config.yaml
intermediate_size: 256
norm_place: "pre"
qk_norm: true
bias: "none"
tie_word_embeddings: false
parallel_block: false
init_std_up: 0.0316
init_std_down: 0.0274
lr_mult_qkv: 0.5
lr_head: 0.00434
batch_tokens: [16384, 32768, 65536]
max_seq_len: 1024
Each number is 128 + 32 x the weight over its row's rms, rounded and kept within 0 to 255. Layers, rows and columns count from 0. Numbers have three digits each. The size before them is the row's rms in percent of the matrix's.

# v: layer 7 attention value, 192x192, rms 0.0632, rows 99-134, columns 64-127
# o: layer 7 attention output (transposed), 192x192, rms 0.171, rows 99-134, columns 64-127
# q: layer 7 attention query, 192x192, rms 0.0682, rows 128-191, columns 64-127
# k: layer 7 attention key, 192x192, rms 0.0625, rows 128-191, columns 64-127
v99 101:131105140127166108113121160099095100127156171110126157120146112120129172113180096116128126090105055101108152150101117107105177164105100089099109120107094142147140146155150195101096126135131231
o99 085:113120140180044126175141092141163107156105186165078135091100095151102146118117138146167148138155148162150093116113108123210137087145184161154156156141110117104117141107128110149156148152137000
v100 105:095120111136093129076097141124093176136155132124133088195121169125099150138138149171071151137106138149093140043132112121159103071062155141077081123098162148107120123125089158082176140105115154
o100 097:155115119121155142237128180078163114112058129150117181133145067177143151206156115086183119104166127070166130147122153145104123173153089092166156128119085125108097113109170112150068110138133144
v101 101:162169106131157149126092130090149091145091128098157085083108139104164095145120049152147133135133107176087111083155098142117075168077098179098162129155091121109118075120150173123157119125070064
o101 097:109089164132142102122148138139112147162150148172086198173100090166108173126152185128083136162122186099124162139118169078102172117128191143131162144132209083174134152139133144119090154154165184
v102 095:148122130173129108138153136062153200154167129119128154104150097136148134186151108189119135139157122130113100108121082170135168119080127135122124134127127162124136113110112135144156140102158106
o102 084:111121136080132132132115151186096072112105129137171091153058081085089103089135130052092108124114135108145165162136206112059118103133147186127202102111149116128174144170138198073117114114097168
v103 094:142153081145079115132125118127172145144080119119134140107119141109167129117131125166096077162105113173088152187115121145133130117141156118202130104123104064061147110123122198141111123080191151
o103 092:111133128087159103134113116142115147133130082107111091150129112121109112146113122116112163122154097133223095073114140074090085129149148135080157078141083130184125095144125055102118143150031098
v104 105:141168112111131076169174119183096223115175153115140195147151135070104147112187116097129083138138143104129080139100098107157137126121139169186077123170132133138064114168108149105196068119104132
o104 094:145123162142104173089065094073160050124119078164171052127060101207177131095060117170124166154123159184123137073106134107072158083110116127144173131059122073119198078119147084120090173163117130
v105 107:128115123181133126143138149136123131184150141148187104123120139120100087085134098165089080155123181050107097125110091112104097114153113182089126137130141105162092133143139151172036102151067139
o105 100:152148086092167168091151156150125153120122103130076159151134113118125156181070148169152108121113119198120166101175177147095107162113165077168116112117101110073138088156096117095175137153150159
v106 097:120136176107111150151138111181052120138165081148127123080105151138153124131140115124116080126148107108103150086105137079078087150197189110151090118082105086127130120115115142078145190044135123
o106 088:154122045131122098147147146108174153112092137144128134147144116122148090082102129146151170152117206115157118138122060138149118149080117077141185106162179135124133123154160089122032137164108128
v107 097:114161129134134200093098115109121146094140090110039113160147095183152205133133096116095134180123154119086140135120170127112118148104139191083120137178143118130098143124081113094091118181064133
o107 087:145074124122142083127167156125107104125113154118199148096127174091123080163137200122158149077163175185159133123148097164134157109160086129168136083085103164102157177134188124161122106128149142
v108 105:153149162140130117154164129086191097102128122058098135081146155217149136131172098092177083091120094083052135179084107095079122139117117150140115127139142102106119121178163147110136092088161183
o108 094:113106132120157143141089122112067147153132152185189140134147112064122089134106136119142128102114131162183132085156140169134135100156124117163128171130032158165162157100091145102048117129115102
v109 094:102162141187091214154135112091142170164147130092134139166115135095107054136152119149050089128145117170108131108109089104098095165154146065176150117104121124145146142134125096157204155127096112
o109 084:130138171090105107071120148150121095122106133201128091094099123157119146114107202149144154113068156100161155138094151164130147116128132188122136116214197121154154094150126153078033133081170151
v110 108:146094131134048113103168148083178060071120156119141126155118081153091161088116117129141190101103135129162132176077192142118125183179122096086103123101145092221115119127121165146143129144199102
o110 095:166130136150140161116112140147131140140179135167143145123128208078124077088113167110095083186130121116068114068129112172142131096107209149213124124160025108048149130133170084114102162079097157
v111 103:119106149146126180146123148087143171130130132107097100145128185130151105101114040146129150151172058137141084129172110105119103141149131165129115159137090095093103168175156069037073126109110080
o111 094:116101130124111122143092120092130088121146130149157140130086112115094142141160159086135109066082153143119156094037128155145195073123090140074149105172163139139136096162116199158163095133139178
v112 099:113168113155193114120133133167144080161050151128131162169137088174177210084104126167166078120102141122102156114203123083153068129123193142164122122136187130207128138111123117094086128123097138
o112 090:100148143120069118137141172062155179127170081165109115103146121098114044153119114176093140109172130133167166122053111187127173148127096100078149143134080152067096144133180165126154151153148156
v113 099:159090174162130126146129107143108203173143089156169146126155193123105172102124102093139071212165129065151157180137150084093117128102121165099103074134141110181180120097100123074107128155112172
o113 092:105178132074136179145097136109160097132114146113090106099110087151157129162097131143117145079084123163128063086121112193105138139134127133158153132100128135117051193174148141136160117074158111
v114 098:163127104136123128119183071076130122163090101123159108102171060145154097085091128132091149122154150189104058112095115152119155136083187134106133125127112143152148151132129131126123199082119135
o114 092:080117107105097075153096223125107177066132159135122121198090205072128154137135085145165105129137101099142179160120157074132091129162070148126187123102150139130114115142128098137193066125160128
v115 112:127129155126118158118132109098135172096142120177132123143182120179144080095147114166129141105188093217118158111158119114145128109153128105127175119145134127143143129118175097146108181157111154
o115 095:091140128156152111100174143200132141160151140116112140122105101093142122166054111134095130168057154086177116174144144107142112154112157146156107104126137134099118119098166123140186128140147143
v116 111:136111114118120174172144112123172173147165083035157164141169179111143153147151181102104121144086097089118157087079184136137165137111095057146133150068074098110133105161182149161120114068093094
o116 099:154113153128134137131083150137116078101068188205148124113103124161149109141125083157180152089182138173119128141152095174135084135098161142096136109109183155119083132161151117054093139176163154
v117 102:130176143182131142140108168156111114169100144173163096139140162072155182091149094152102165120133113098117124130125110171119141073130140147149150123069091134115085143100134094083179113204057111
o117 100:080073140093129128142215102098133147057146078095127122177145107179050105132139084126125098107163128126109092097145132054128126202138109112085107113111201113156158085116132159154185161049136135
v118 097:186144130153172146154083119156104148102083160093132087065162162120117181078137188102158107084087099074094131118120167098145098122130115120132038108109125113087104153122112123147123172108167152
o118 090:065153118105111126166148158111153154170111111125138110126115114177076073127122115094138169120131179166151109131112109134097160142103143136094157121130091182182137125144110103085143118167092060
v119 107:143161149061151153090079156155094143113112101138135156072137126099130180161132115105132116114153125128085143179088085129092148157167115128131107048152122162111129138042132110095197156084140157
o119 100:110060165231108104140182117126150116162133154151136122172097120136162073093130120141156128109135117129136088149121114116153074125121181080133129187154179070197105094184137113197150098118127102
v120 106:109119110092120109152092149066151087118129163112107144114112141080023122039133121059155147146123110118153145146133127152139166170185129137176124145138151131160186117103112106110131138155171126
o120 092:161129133173126153112144105176059136127158168104181089127147107159184125153121127169116132137163134161093126105126160139133094131076062121102113150178022093125084094154094168138126134078118157
v121 093:161153124164130120128113139105143111084109156183162117106157171121099131056061144182114111094101101130112123127189114159171163126147130167108131149138104109104093148081103099141104126122141080
o121 086:097163103065118130114154126162186140156148103109109140153138106103190124180128101079160191105139126136128138088103107098134060133099126131123121095113170168135159103185149141105161194144098142
v122 093:143081077133104149119166131132151062085137158116149137150137170083142126044082148168126165171101067156072118107100146168133119169193098111160131093112122180063138126130152103143135121133161131
o122 087:085213178082080115134121107145148166184117086171119111115141106158116133176110131136085103123166122142135089135190104093117147093110147115093123137134124105148176129132091146114133154051080150
v123 105:079132128116072135138141151102076149091138162143199124090130134117133080105133125130093106147065099183111118118105178168160101122158175113093160087081173116120154109076102122105173103138074111
o123 098:207156145140130124117137143157139129165144122119072139163147163130094180183122099101146159103197155089115143134111108037147149145113069143170097138175080090157083165154142197143081138118146108
v124 099:096158106131073119132126152038117119088074120125070178100163167154160151113154057106202083134099140170191086151100101083153121136139107095070112092107172141103101090142093156115098106112104157
o124 090:151161139117165176114165023181096130145165106113140102096097108133101136153055196093066149110114111110141188157112092132091085093101121129213160151150088103133138182133171109103172152147179066
v125 101:162098145176199082087092114161079141071063104102100140143136137154124134129071116146138092091183153078067225148076123116152130107183131156144142147133141080079132133159162108203142118141146138
o125 088:122152081120110115185160140124163078150145164118145131157111086092113091138183120112156112143081097133173060151149141166147127166076148056137109137104084165133079084071035145080147135082069108
v126 097:104154208125137122104154122177172102106115153150161101135185124110098144126124112084091158143180129116211098129106090112118084125175121161122126136156090043112164155053131051118143163111106123
o126 092:159111100131147036066132124076112130124128093077133131108059091064117124104099158144125097149062150139090115100126146112092154147143166132118129142143126208164087142174069138126141069155106126
v127 098:154143069125202109205090119130110144143133131076123108183172184139086129104108117134059134149102128092105159143206128121126197139146160138108115164125148144131134160125129063089124119123190154
o127 099:143176154149094153082117177103209148115136093200119140122114092117157132134142139167186149129085143142145107148079117143138098120144087110122088106148128106084109127134106187148156096060163104
q128 090:157118129112150112101101137101158074107109158116094086197177189182109163131189159129124105170137127147095118137094115165107108161150123096149096167183173179105109093130130103142083083132115122
k128 092:164117123154170105161141192128182148165154088120104135134103123150135143156081139106111138099092139124164101098118196097115099167087135146090142159128096095171119132136086126148102127140103145
q129 090:065109153186166101146108131181090116141088146150107165078084095090173099167099079149142128106163148092157077173192194162094161119135149100129154158110120100190144163149116102142124164129121180
k129 096:111090152165164122108145171150121132164145088092111157054049184143065139093108114094127130124094108126129138127119121125151124209140099091109150118148157144047137083144143106074088111106113141
q130 092:146059142069142131116042184159128120187103079128127074087171152195109173151150148127146151138082127136142085107152129160157097133118129179067113137135160215161109135100084113093116072150153122
k130 085:131109077193120182148212121165103138147133188142123228141113129180237104136154130103133137148068137119175112104151135099081159119143102138087161174116129170157168128111120165147165133089127132
q131 083:093128087155045125173131102144154068168134173142090150119105144139185138089160109154101055152167084178135126110112130077122149128181067105111125119171129087100156099140126105111121134087138225
k131 097:137124198074105105164098201137127180149151152112101180169107129129114146200107115097087149100043149121099144161082071136166064141149122151123139110162128208149109136151051152092150126153092143
q132 095:153132146111168133146153102102073070178109109133133116081094108111145111103119122126124128076117116109100187101155137139104100131123080153148104130119155110137144169138151121126117063103153148
k132 098:125128092168152120155137141083116150091149150163111077103146188127166167141134121222171120150115143159197134097124071155139126128186091120125172090103189128131155122111140129121136132067187143
q133 089:116105126130083110090166122180116144153133055095123092090154158192113166153071117108090151106082122109105119088119159063145108154107152179169110073107136115111149157077087130099146102123159081
k133 093:154142094142165139073148094133100084088164152158125145116107083107084096089115159148151128127144132128168139163156175052106162083127121139148084165152097146153080189137128205233157168126121105
q134 095:120128074127143116095125166110180114076192114156092139104060182148166128125133133140141149097158114110155123176130131069135150152074178165166200144108118101133093115052092135128162103187183068
k134 097:132077125133095049065178094100098129175148119086123054145091141160138162088132114109054103125119116150125119185168166089149153142102117118148158160178093128093067105231162145178114164112073121
q135 098:134153144155124085187136120110136105120139141108107103145152144171139212160161098125139155135117139093142113158133129080155155126101140094104124156228105156146095109105094144080104097164143135
k135 101:194100123068142078125108134162129113184150136175153137092119185148171179112089140088176099135195106164145144085175101094099096060068134112117138103104096107103118093154168170194126055129111109
q136 106:157110062107164105110122116147139144225102129135131120123144119167092135109101138125167136133079101082155068102136119149140138183147195161106107131162109177067144149118114111144169157119113111
k136 114:136103174118148144107060135067142195090140137101030101161162099072122132087175122155131108117153144131133095153093173120105110110124052089131173126159040094078131177104112138153150091142123067
q137 093:111151121074118160118085095117088124109107120073157178178129127111141132096060119137140124130131172113132160069128126138140141236114130111161162119092137081112168114127105138154143138104093123
k137 117:135055133182142099133174125135157113139125148117088063095119099130121164111161118097173163107121102182114145091134094166156152115170148107098113120091136098159133138151119167115150094105177146
q138 100:125155111130087125174052090181136194126097179114137122127090163117149137099130095077172109175111102114146156102107192096156128137112125120129159122135077147164139159081123151217133076086093093
k138 102:164080103113103164159199142125086142090071127093076147076121023166147171100046133081079134146190141126144148096161134111129177097097187116088122117106127121122152081164154172129228102171135131
q139 094:146076151110170087094118071157117093106176153097169097138123151112134099135114116167098141145142142137157078115157200090108108102161090122184131139140125174087133167213161120120091179110183108
k139 102:160126155167107077143154153158135125176159151144119136115199163100121107131152100107125161144117135141156130096132109090158164183152170106123134144157142174145138090090090122095112103127067126
q140 098:139149099180128171157108122121109154161141141154118101119069068112105163097131115137126105142159158101125153136120154145195073163127106134108111191154170125128036124110122170139123134138126225
k140 112:125116167139109110071095187151122109104097159148080134113152105159109165172133139161128189141141128168116101139094092147110136118091105036132155114131094104237114107110106150122134093138116151
q141 103:100150123148157133115149144107136125089128137109115063149067120085203150127097200110168190093115124048152157153151148142129120153125127117109145140171154112112161156101091086128123087079130102
k141 107:155139176116139182129132103129161182173106152121128150065159099154101120122068095101178149092090133093081162142124143162068096166106162138158037131163152170139093151152125140149096183154131137
q142 092:117130124120075134133161128084147107093162158106089114165096102121099139114134087128130157079204067109100076163157135059160175132092131151122145137158158176131122109130131161177082079174153074
k142 119:182125162081168160133125082116097137115136129123145073076132096033157110180082135105166154119127114126139155071170115188110129113118138096135115092133156180091141143185119138108095112162116186
q143 099:129084167139111165151106164203102125058131145127117116145126115100124176093077177138154129147131070159113136118114096157097159180181075142082159107154073141167100078143134134163139115166176141
k143 111:101107101122182131057142141132098161125115163105055135133149141142155174135150214163090099087086092150133090135124098143173103105161107125105172126125155198122107117169094128090165130095140167
q144 104:072166097067141113161146111146093129125082148088101077108118161137146151145101121152127118132143173139138158145126067111106126190103083141106111113144133077121059147115155104183135124049137181
k144 108:160124122122138151138150184127098113108106120158181092181089127100165151119108123163144211076105184110163178173049147158124096101185108153119134117159133141085091092099140136083165109146168140
q145 097:051128087111132143149153111184169113112141118122160152160106053123140152147166134096117140161116151176114142122122181118127156085182127171134119129102155154126075130067175120096141157100104044
k145 104:129161115106167126112106131119148129058082140130111112174076128101159149194110115180092203111094106114176119114081091116170148131130137115117127155075155136137120154166062094158106148115118118
q146 091:096113109169131111109107103129121141155197111054115078120076107136126109064129075105110129109154137103068150184148155070116128147138109128134115157113149125125151101092104142133133090150150103
k146 105:127090142148159202130112059098140132070172110193106119097103109057116153115052105110147175133121115135148106043111165181111132137157115206138140127084231157081135142146116070098077157167147125
q147 095:152130084103164114120175139079077175113111131166130134116110137190148130110129114082113057167118118133137130164182118106116089161169149118116151110115176134170123098066115111113079114119139187
k147 106:188112126149141189068117092094112157107154100151130112083049128122151094145138121087177164098108096116140131104148102114103124102124120176189092179126204092117142144145134168095098147139141169
q148 099:112177110100148096123127136137157164083105183179122175098121183185166118184130102129150139114126125145121164120091118135118141152110128130174137124151164175112161125086139142060149138126164109
k148 103:137108124110040051109164127130085096089162145154109133170148138119116195056171138127119163129125109171079157195130163104102079088051122162199136167092079086169154094149176144133098092127116092
q149 103:140077086103090093092124102068147128121134153073144120096112134091073106164084072119146177135175154107123130092142097138162131086185149154192037130112170149069136169132109126116162114134119108
k149 106:147094193150143119157171128103115161101150135166199164101121101139154114130069127095119146125133143101144106143128104158092131074136148121115163111075188194115115111140162142062131107128191114
q150 100:100155110126106089112183193124166151135122137129134104166131151147090134079110066132133121052111099095147070156116093125064110050049149119117146143111094118110162152138142127134166185081100166
k150 104:138142128124102138095167104043161107170117128206100147167096105144099176104152199147114090172165101139120104150110188071128136152146094140147120118107118065159114108110083091140129124174109116
q151 099:135147139194134149122123158132125221067170116075148088122156171128154139101135138143114108094175146123103116133160136131161109117147176166117079155110088103155107154148128140156094149153156108
k151 108:083092122141141145074107157148108131121108104117070121083126117176122185142043112155155153086132058165129156081123114182126116140103086108152142075114164115106140110122050116111173073084159121
q152 102:119129129113173181166148125184113130106100105156124065166095133111141120169124126092127177132118153163102158114089042135130050171120183159130173125183156133104127120157119094134125130122129133
k152 103:111102167138128151084148108162124147109141148194151176074066091127155136129128106148121140039129146075110115131155095180134195150088155130155087179126180108114126145083093147164223112129129165
q153 102:108138102173094106124141137132096116067095068109086147171081084136192133099141140142128110116136158133148152155115141160120112132109133127164113137108121100088118070114171072116065085126088140
k153 107:140139112134135175110116111135125138116175099140185193109118099106108125161112118086124110144076177134116106118172085209134126130118123109143145118155102065099139140083114087141222124083103128
q154 104:162139097110169106109154118174121154152100132134139135131112199092101164143167099143155164159176105164140159178124160127111141113156108149125130070173125097132078132110127102083115188208130141
k154 104:127096165097088108093125129189096134105110082156122171148158119123061138150184136124100111091115086088151100076139083142147075107120135145107151162088107119084120153160160108106146130117075156
q155 098:105153120107058169129078151139151141103150171109167116167150136120142123157145116201127073162123108117174112179103104160180095167190167112141081167100091093121149155139122135131136124133097135
k155 110:084151097147161054129124172099114085122081082153152154154070105114201113139117172155122126113102154126136139102139066167174101149147085109114134114110129117167106159103164143139169091134165151
q156 103:146141101106105046147183151123171100168148100147150158113142150084101132113138182167113118079136188127154140073093168092094158162127221046112107099104121137129173146167142159175067115110173112
k156 104:091107152092099095072148134176128101133087147091159181135106118175106127189072088087074101132187157123101104118144133090129114107111144162152114100169120153105105141083148092085119169136099149
q157 108:160095111121143190153095130070109016078137132140133155093135112097136154140083123132129123081158084168185141161122119209112116122137132138169129158118134145127144092150021174116114155100184132
k157 105:135157168094050100076164136126152141165164137173076091127103102151114069109120096086108131115123161162103110130138116148112116106088118116156076057138138184103120120132167180104120139133116180
q158 101:122134180138116117100081142146076108073177121117127070092142155109144102171143099124150135145198103080120191161149176117104100129135110084149084141159094127123129090140130098148120118146187122
k158 104:118096115143163150180214110115105132153150156194159138107154121159138129154168175096105116102088116140122152124120133120172119126151160091142140168142085122141122151114080117106181094135099169
q159 100:111059146107103141124151149144112126134193130173070135151119129157156148061171111084148122118138157097126097138108182173159124153118095167090200187124133050135163155141125114125159166141183243
k159 108:141107132149182109137083128119110117106106134127148108150129193157143165218174117165156173100098106151159071174146095109119108137191154152086108149105127162087153137119096136115169083065114139
q160 089:126161083102171155172099079152116132157081144178112091105115156087187148125124125151128080087134122120133150122118184153154159130109092123130203120148139074155128134166182147123124151134097150
k160 086:153149124114097165098099123114153076081079143120143092210113163134113122198169165178100116118157207105126146080106055158160111152107076094102141125129150158120166123160093138110197085095136115
q161 086:103086119142116105106138111113140170120157102120128156071105131122143081106083049110156202083128111109133127146101132061159134109153125103125116120113113132114108197100128149132123131098172111
k161 090:129101115071142127101103052140098114094119122121150153144102099117103136137169156161155130139095160168092153157189114108118132121192101161170155143094100172081149096105137130111165194074197126
q162 095:131116103117115110135091140116117096122080182131102096078152176071067173134129138177084158140110066122054138130092170161104109126093113149149201133144104202117116128110183120147113143160108124
k162 092:122137129164145050127137111123169194140099088134113117179139145144151163131072131145125130125146140153224080081088102121096118165107123112140163120187103027195138109150154098094071038161107171
q163 098:160175180131087170120142084121140187082127169176101166193198116134109103132120110103127108136155143147144131133124098178141194157131180094085109099113098139099113142161122138127095158161130130
k163 085:154072200130119156138086092142124097090096120172115088169103100129169089154122132118138086215145159153127140103152124162143112060131095151133115126094129121134184104141110103101175130114129123
q164 097:130105088118093141129125146133128159168063127127159124047092122159151119058111108131169128100165164186141139134078132102136140123170109151106166096117119101048085104106125126191168139057111163
k164 103:096135104114086106079163165101126121061152176077109134173191081162153112147131117068120090147132141099129111101120145135147163124140093138126139150108123088191140182107094208090104192156146154
q165 092:096116117122103095070099130196145122132153085100155096094093142191103144107138138172144178092089136151087141101121189099131102195110133132111141102077132154099179088100186041096134159122109138
k165 099:130124133192089146108157057081116188120157188150089162129161108114171123125148134134128129164125155123138056093095120143138112095095091145126169106164101107077161156080153122174111115108108137
q166 106:145138135169089170124136120146144128139120183136197105082137129146112101123066084099160145124176108139087090105167080132103107092083117159104153097120154117108101120110130135089105141161067073
k166 096:127130103116137129091133159171138080128141157068116160169143048136153139105117142146181094143171075163141157139059149172149138106164126149190118097131115121147090146221102137109142123132121089
q167 090:113086152124122109125180076137149058122151121111071116131198128138092115076124155142108149116067105111097131139156146144058147108122193128109126076134154166150157206120091084114047116142133068
k167 094:164169096131179114108150094164131127148129125100143105063144101098077120132053154133208121111164089205158110105175134118114131099119133175104150074101114126161146122164123107112128091084131078
q168 097:091184117100065099194150069185125146147155158080150145136137161151092099128120141127077128155136082155126148183155151121120128089163136193105132090087111080180217122148121140085153137132138113
k168 108:127130120181140159087115106129119116110062138178075134153094106076161203134121121094205096110151094134087130071123123173174143166179178131127110152153179146104150116102118120130138155152221095
q169 099:157085140129159129100065107144141128151154121131123160044159106150035111150077157123181179131101115187143130114148200165120093156089130183124115075068149210129166128087129104167143111110101139
k169 100:115141114139149133085123074130147172143149117122192111118172132112099136107088129072129130146117194118097100068076132110097139163087193123106133065135120158107143198152077139203100154157092144
q170 088:119113122120149164118159096102149153176160126133113141165162048116095094115150140164095070143135138103136152142156191097082118129100153084127105134159179117130155181085113147135109146164106103
k170 120:152133130093149132168191088169117085155153123138097116105119167140107121127103136113154153085106148169159167117085104089084177134151136169114140103087140156116128145166148076149129143089102032
q171 096:141128118069136081112132139189082121110141092107117170119148128096078087183093192133057162083122127130129148126066211177099151113058137124152134121156103126093095148114081076128090125139071110
k171 103:136099161120147108129075086129155095128136132100147189139136104148077128086167074093049076153155150131086231158096130089104115151154134138151129112123068081123140123112098145087140192174128160
q172 096:145105125092113145155112055069181095150161134185077158103168122097135148134142148139105149154111134096072135146150119136126155057114149111108143162147094113188084126118121112202089159193138142
k172 109:140147124084163112068166109125088128137194113062163113107139172110118130122092120131124153148068097083183121115110087177075163206153151073087090085138175133174169156139126130139133188181076051
q173 098:157139098133116061133152120110153096116132100147105130198155126147139102122132070141110154156124193130188142137134104141038155083148131204087122134106110144146159106163153113089125118128146126
k173 106:126143173065105116136083109078137160122141146150105138199117089060106121100167143135107101060134128149158118130156135088132166098192141118168159079107117086106133161188187213149160105174114145
q174 099:079130131147068094127124117160138188143194125128089174113220089128086144133100154114124168113103099133135110083138126157140113093148141117159156080114127126092194214081102122112121101173166139
k174 111:143130180088129124109081107074169087176157142057158113163111166159109095101146103178117142146131149204120115073189189162129146072154111098148102137112174107094131171098100106116115196101103114
q175 103:091151089181123165112140154115145113155144143155102150116124150123210146128162121143120136090095177123159102129147133143163126175124152108112132118151179101128106114092133216091125084134132187
k175 103:075072166126119157156154105118088119177105151162128150080159096171194134169131156073122167111066125130169120106158151127084114182159119130126101151113145091099126108119150150061111156128107114
q176 099:153190145144138165144134092099109144102163053146125182159094112125131125122148117176129123064110134114064112115192117099149155114107174110171092179076137183136109159113127132163148149119171133
k176 112:157079071119156096126086105094118145148190115120112141120096103130157101143128101094183144095126186105177147149151129133071130113124110128108106158111241179131138146135204115119150088115119148
q177 101:112108083143066134136064160117130097118127091133127113143138137113101151121112097114159121160126123111164104096075115079108099137127053117109123170113196122123138235092167093116152134106143139
k177 107:134155122125138173157128099085210095164147213171199171101134103094169119148168144108118130107162091078115049133159160138198149124127114154136139146173136142110128124132059143086107159154127117
q178 099:087193161089107099072112134151109114125104173148055143149071186181077158114131173144080087139153104123127130153096113136124166135098171233082129120197137181132140130110098129083106115106108083
k178 105:103150124169097159112158147136159107070113166151190108166183112114112141127136186136099120147165146079139104182117160186137082145123103127134103120119123119152105071187141125165114153077102129
q179 102:107160100071136158070142165148086108112163125115149124100144076174126064091112161122054183123095200130144114122167125143145118118074192140131110093113113113171158118165225075138101084136177105
k179 106:178085109157121055112128183122123141132050040145078206131145135193126108112096103172121150135135114083052137151135151122098094160135211139161150134102123133090126136167106128110138137103106130
q180 094:107186117112112109099106124090133074166124102134165065157136122149179132181153134173095164085060114170129134135130155050231129189108149108154112158114088156106160103109069111171100183144159142
k180 101:125131071148085164159128124140133116141115187138089141191106162099073127069102100203103109212174172156167110080137138193104103131148114125107129150155151061144095125149188138133165101101130131
q181 096:138138188094168124172134108107059088102134148141140090095103056064182098080154080094120124095159161102209137102121138120130166173122099110175133107167119073186143145152165140165092176154091148
k181 101:145088161103128103122134142142165166124154150123100130161114135104114188206198108096116100133089076139137157152125120213198106168158170156127123153138093169122128101147076117112162136172147149
q182 106:120122161123155074104100154121130119135161113115109151203106082073118146126121110135131170163118139142133092157211119101149141096146149109159115134104158122138104121101133132072123128119138144
k182 104:152092103096102072153112107113086103149126086122095137083152154116188148149139157105136131110114092154205130138127127115153133134188126183200092129098101149167138148134142109148106131112145167
q183 100:124123153186143121107112152132126125150150146099156145067142137097145159141146091093136132115174093120150166080107108217188104089162141177117046111104121149159131169092108125186178099117098150
k183 096:124173176116131138097155082187095146078134133147096140141127104083118111141125115077146116137119114137187123145149107140069110139081113127147110085180107120091065080156085132074138113132136178
q184 101:171168121131064127091195145073129097102078185159110106117132143096146132185062132113074107113138158111130160075153138166139093132098105100125091112138152121098076111119155098062138128065146083
k184 100:144104130074115218167138103117151105141137075205138111149131191056138147111082129165196111112142193126105161108138147105129120112131103141140147124131101098089141151162133155148106184113118063
q185 103:106150095132095129173063051110130088121112148127117094155130184124115098141115191169136082109111141192100085183187109134139150143181130117198086177184129215126137179124149162165123137121131153
k185 102:155119022094114132114148152165092125182156143143127143119085123129197146110130167198126108154178179150129166133093157058086136085093167158104150120135090065146156109174165137156112110096151123
q186 099:136077173166120057121178078139146134123074133107135118148101129185151106109189144097165122078169128066109128164189193102118081182137179140113127092104099179136153133155113117112133125064106146
k186 105:140125084139125136142143120077115125176095208155121098146152135165133116169151074115112146190138122071161082116082114102139126065143127150151078120164097051126149097110141116126133120139156088
q187 105:106132159118127089165110122065200133134041134161074181170179105123153130111160129152113135112162099073131141079140133145171134142120109142115143068164140101119186131161076132116136111135146131
k187 105:131090151179133152165173105179221085086117087145088119124137144174170114159117126084119112132130141147189107143150101113156142113102141066152124184153156159166162078131123127107134081097161133
q188 104:098149186130131139135177102121121175079175116106152111152160101146119139128105090207169167114138133103099119095128105148185125198127103161096154145214125080130105154143140096156127078111161095
k188 101:144050154095091135127127143139153137116132146187109132100128131133113139219072136117142127195150154120148076177142100186108140117112148077099182144136178107122191126118096149102162171126112163
q189 100:107118146100107172084121101105113140077128160124084132079135117158095119142127098166163164094167132173116131117181123155126104109120119168126100084085159157116133124088071133140113123083151226
k189 098:114121087198133122146118111182146160189085130166109129119207126127121111137110131084065087146097143163152174166135110106052136133184120158171115190124173114131137125127086179081136134114069168
q190 100:142086109104156188145148081143114143130125170090109099124125053093169136099135097185137156198143130067131171154111082120132161183070100167113182099161075116185074168182127130098141159151128129
k190 110:153155128127139145104146141078106155155132141062137160110111155141114121130183142101129172051157155181143083160108155100030171091118139167138054111123181155100128112072100154081155138088157102
q191 104:070140138128057089112064190106174146112151101126129089145105130114106116140081119075128105128181133136116112152157114120157147156126185103139127175167116121106164096115201137097165134123162088
k191 102:165085173146218143155175128184126104141156122126169153153176119107159102097180136155098096161084205151141110089080124119111112078083128115098173155178101111068119178121094114192126134133189138
v128 099:177105160067211114138096099086164158109054121079129122155061152120095130139091159123104093147138100141154109148155111136111104159116125124134085134151139174137126116131105081111160139137164173
o128 103:166095204142127114168100162111120131108172092134143137122104045123056121141101045117117147175139136108157144112088093141141112125161119077120063116131060145102154138146118136102147121176144144
v129 109:073119166163135121198112131118160127187109134087123102103141102075168114162177119116066139065143108079121090107123075145134129137204125117136097102105136126137102119144174173163108066156114150
o129 107:181112066145082082155138114125148154180128163097165179126133120155156135146115103103129085156156122117100038119136097157181156148115084134118104143122100119076137106087107150142075128130078131
v130 110:087170137149154108107079128082088130072165145118114133124126174079120144091150130155096201098135033129144146143156115121082110103118086161124113169114173117075096186069129166154105164096151089
o130 107:122149121135109115108144147140098135104166156114086121112099163113132144023136093128148123109117120103086178136106165073073137113135145071161118129179145119165153126096178086116065167142161110
v131 102:101131140083073090131153140137129204137122163152136138134123103047166128146104124104177148142153109148156090105125069112116144153103060164169148125179143145160134074155145134109157134170126167
o131 101:158121159131186116158124205154168094121161114064105118153224104164108139117105125072133076158110115167129097193074175168133114149093112118119144138107061162177141107151120120120143126130141092
v132 103:179133147072120109166075130117175134111157155101161119169108171148132077074182132117113147194139124143159199128087183131128081188148134110122133155105129136184165100112130190088116073115097161
o132 103:120135079127151104200121114114145148118193096056116070120089193127051101161106145130157172124101098141111135139109109121107082146108189108108113075085156202126167121105108147113142128122098127
v133 108:169108110130129131146121123087168134135112126141117161091081100154190120121085115158143153170150089064126105153164063138154135120096123088120126127121128149170120183132146075126069101098157164
o133 107:196117129162123111132119083078146046135064119130128093103076149161174144111101077094163133136202163099179080161108112065113173090127123109130113089139115179158143127156176078180152087142117119
v134 118:101135114157121241168104086128112147102142166105136105116143118097158121121081189121096081160117205099137079067200126140095149101116161103109155070089139181125115112099115113085125104119128127
o134 114:102125079121152140153152103102135178136164125178152210098159126142119153127112192152100103167089135082158153107112123170120158119084112095107155150152136213137148120150172161122155113087143100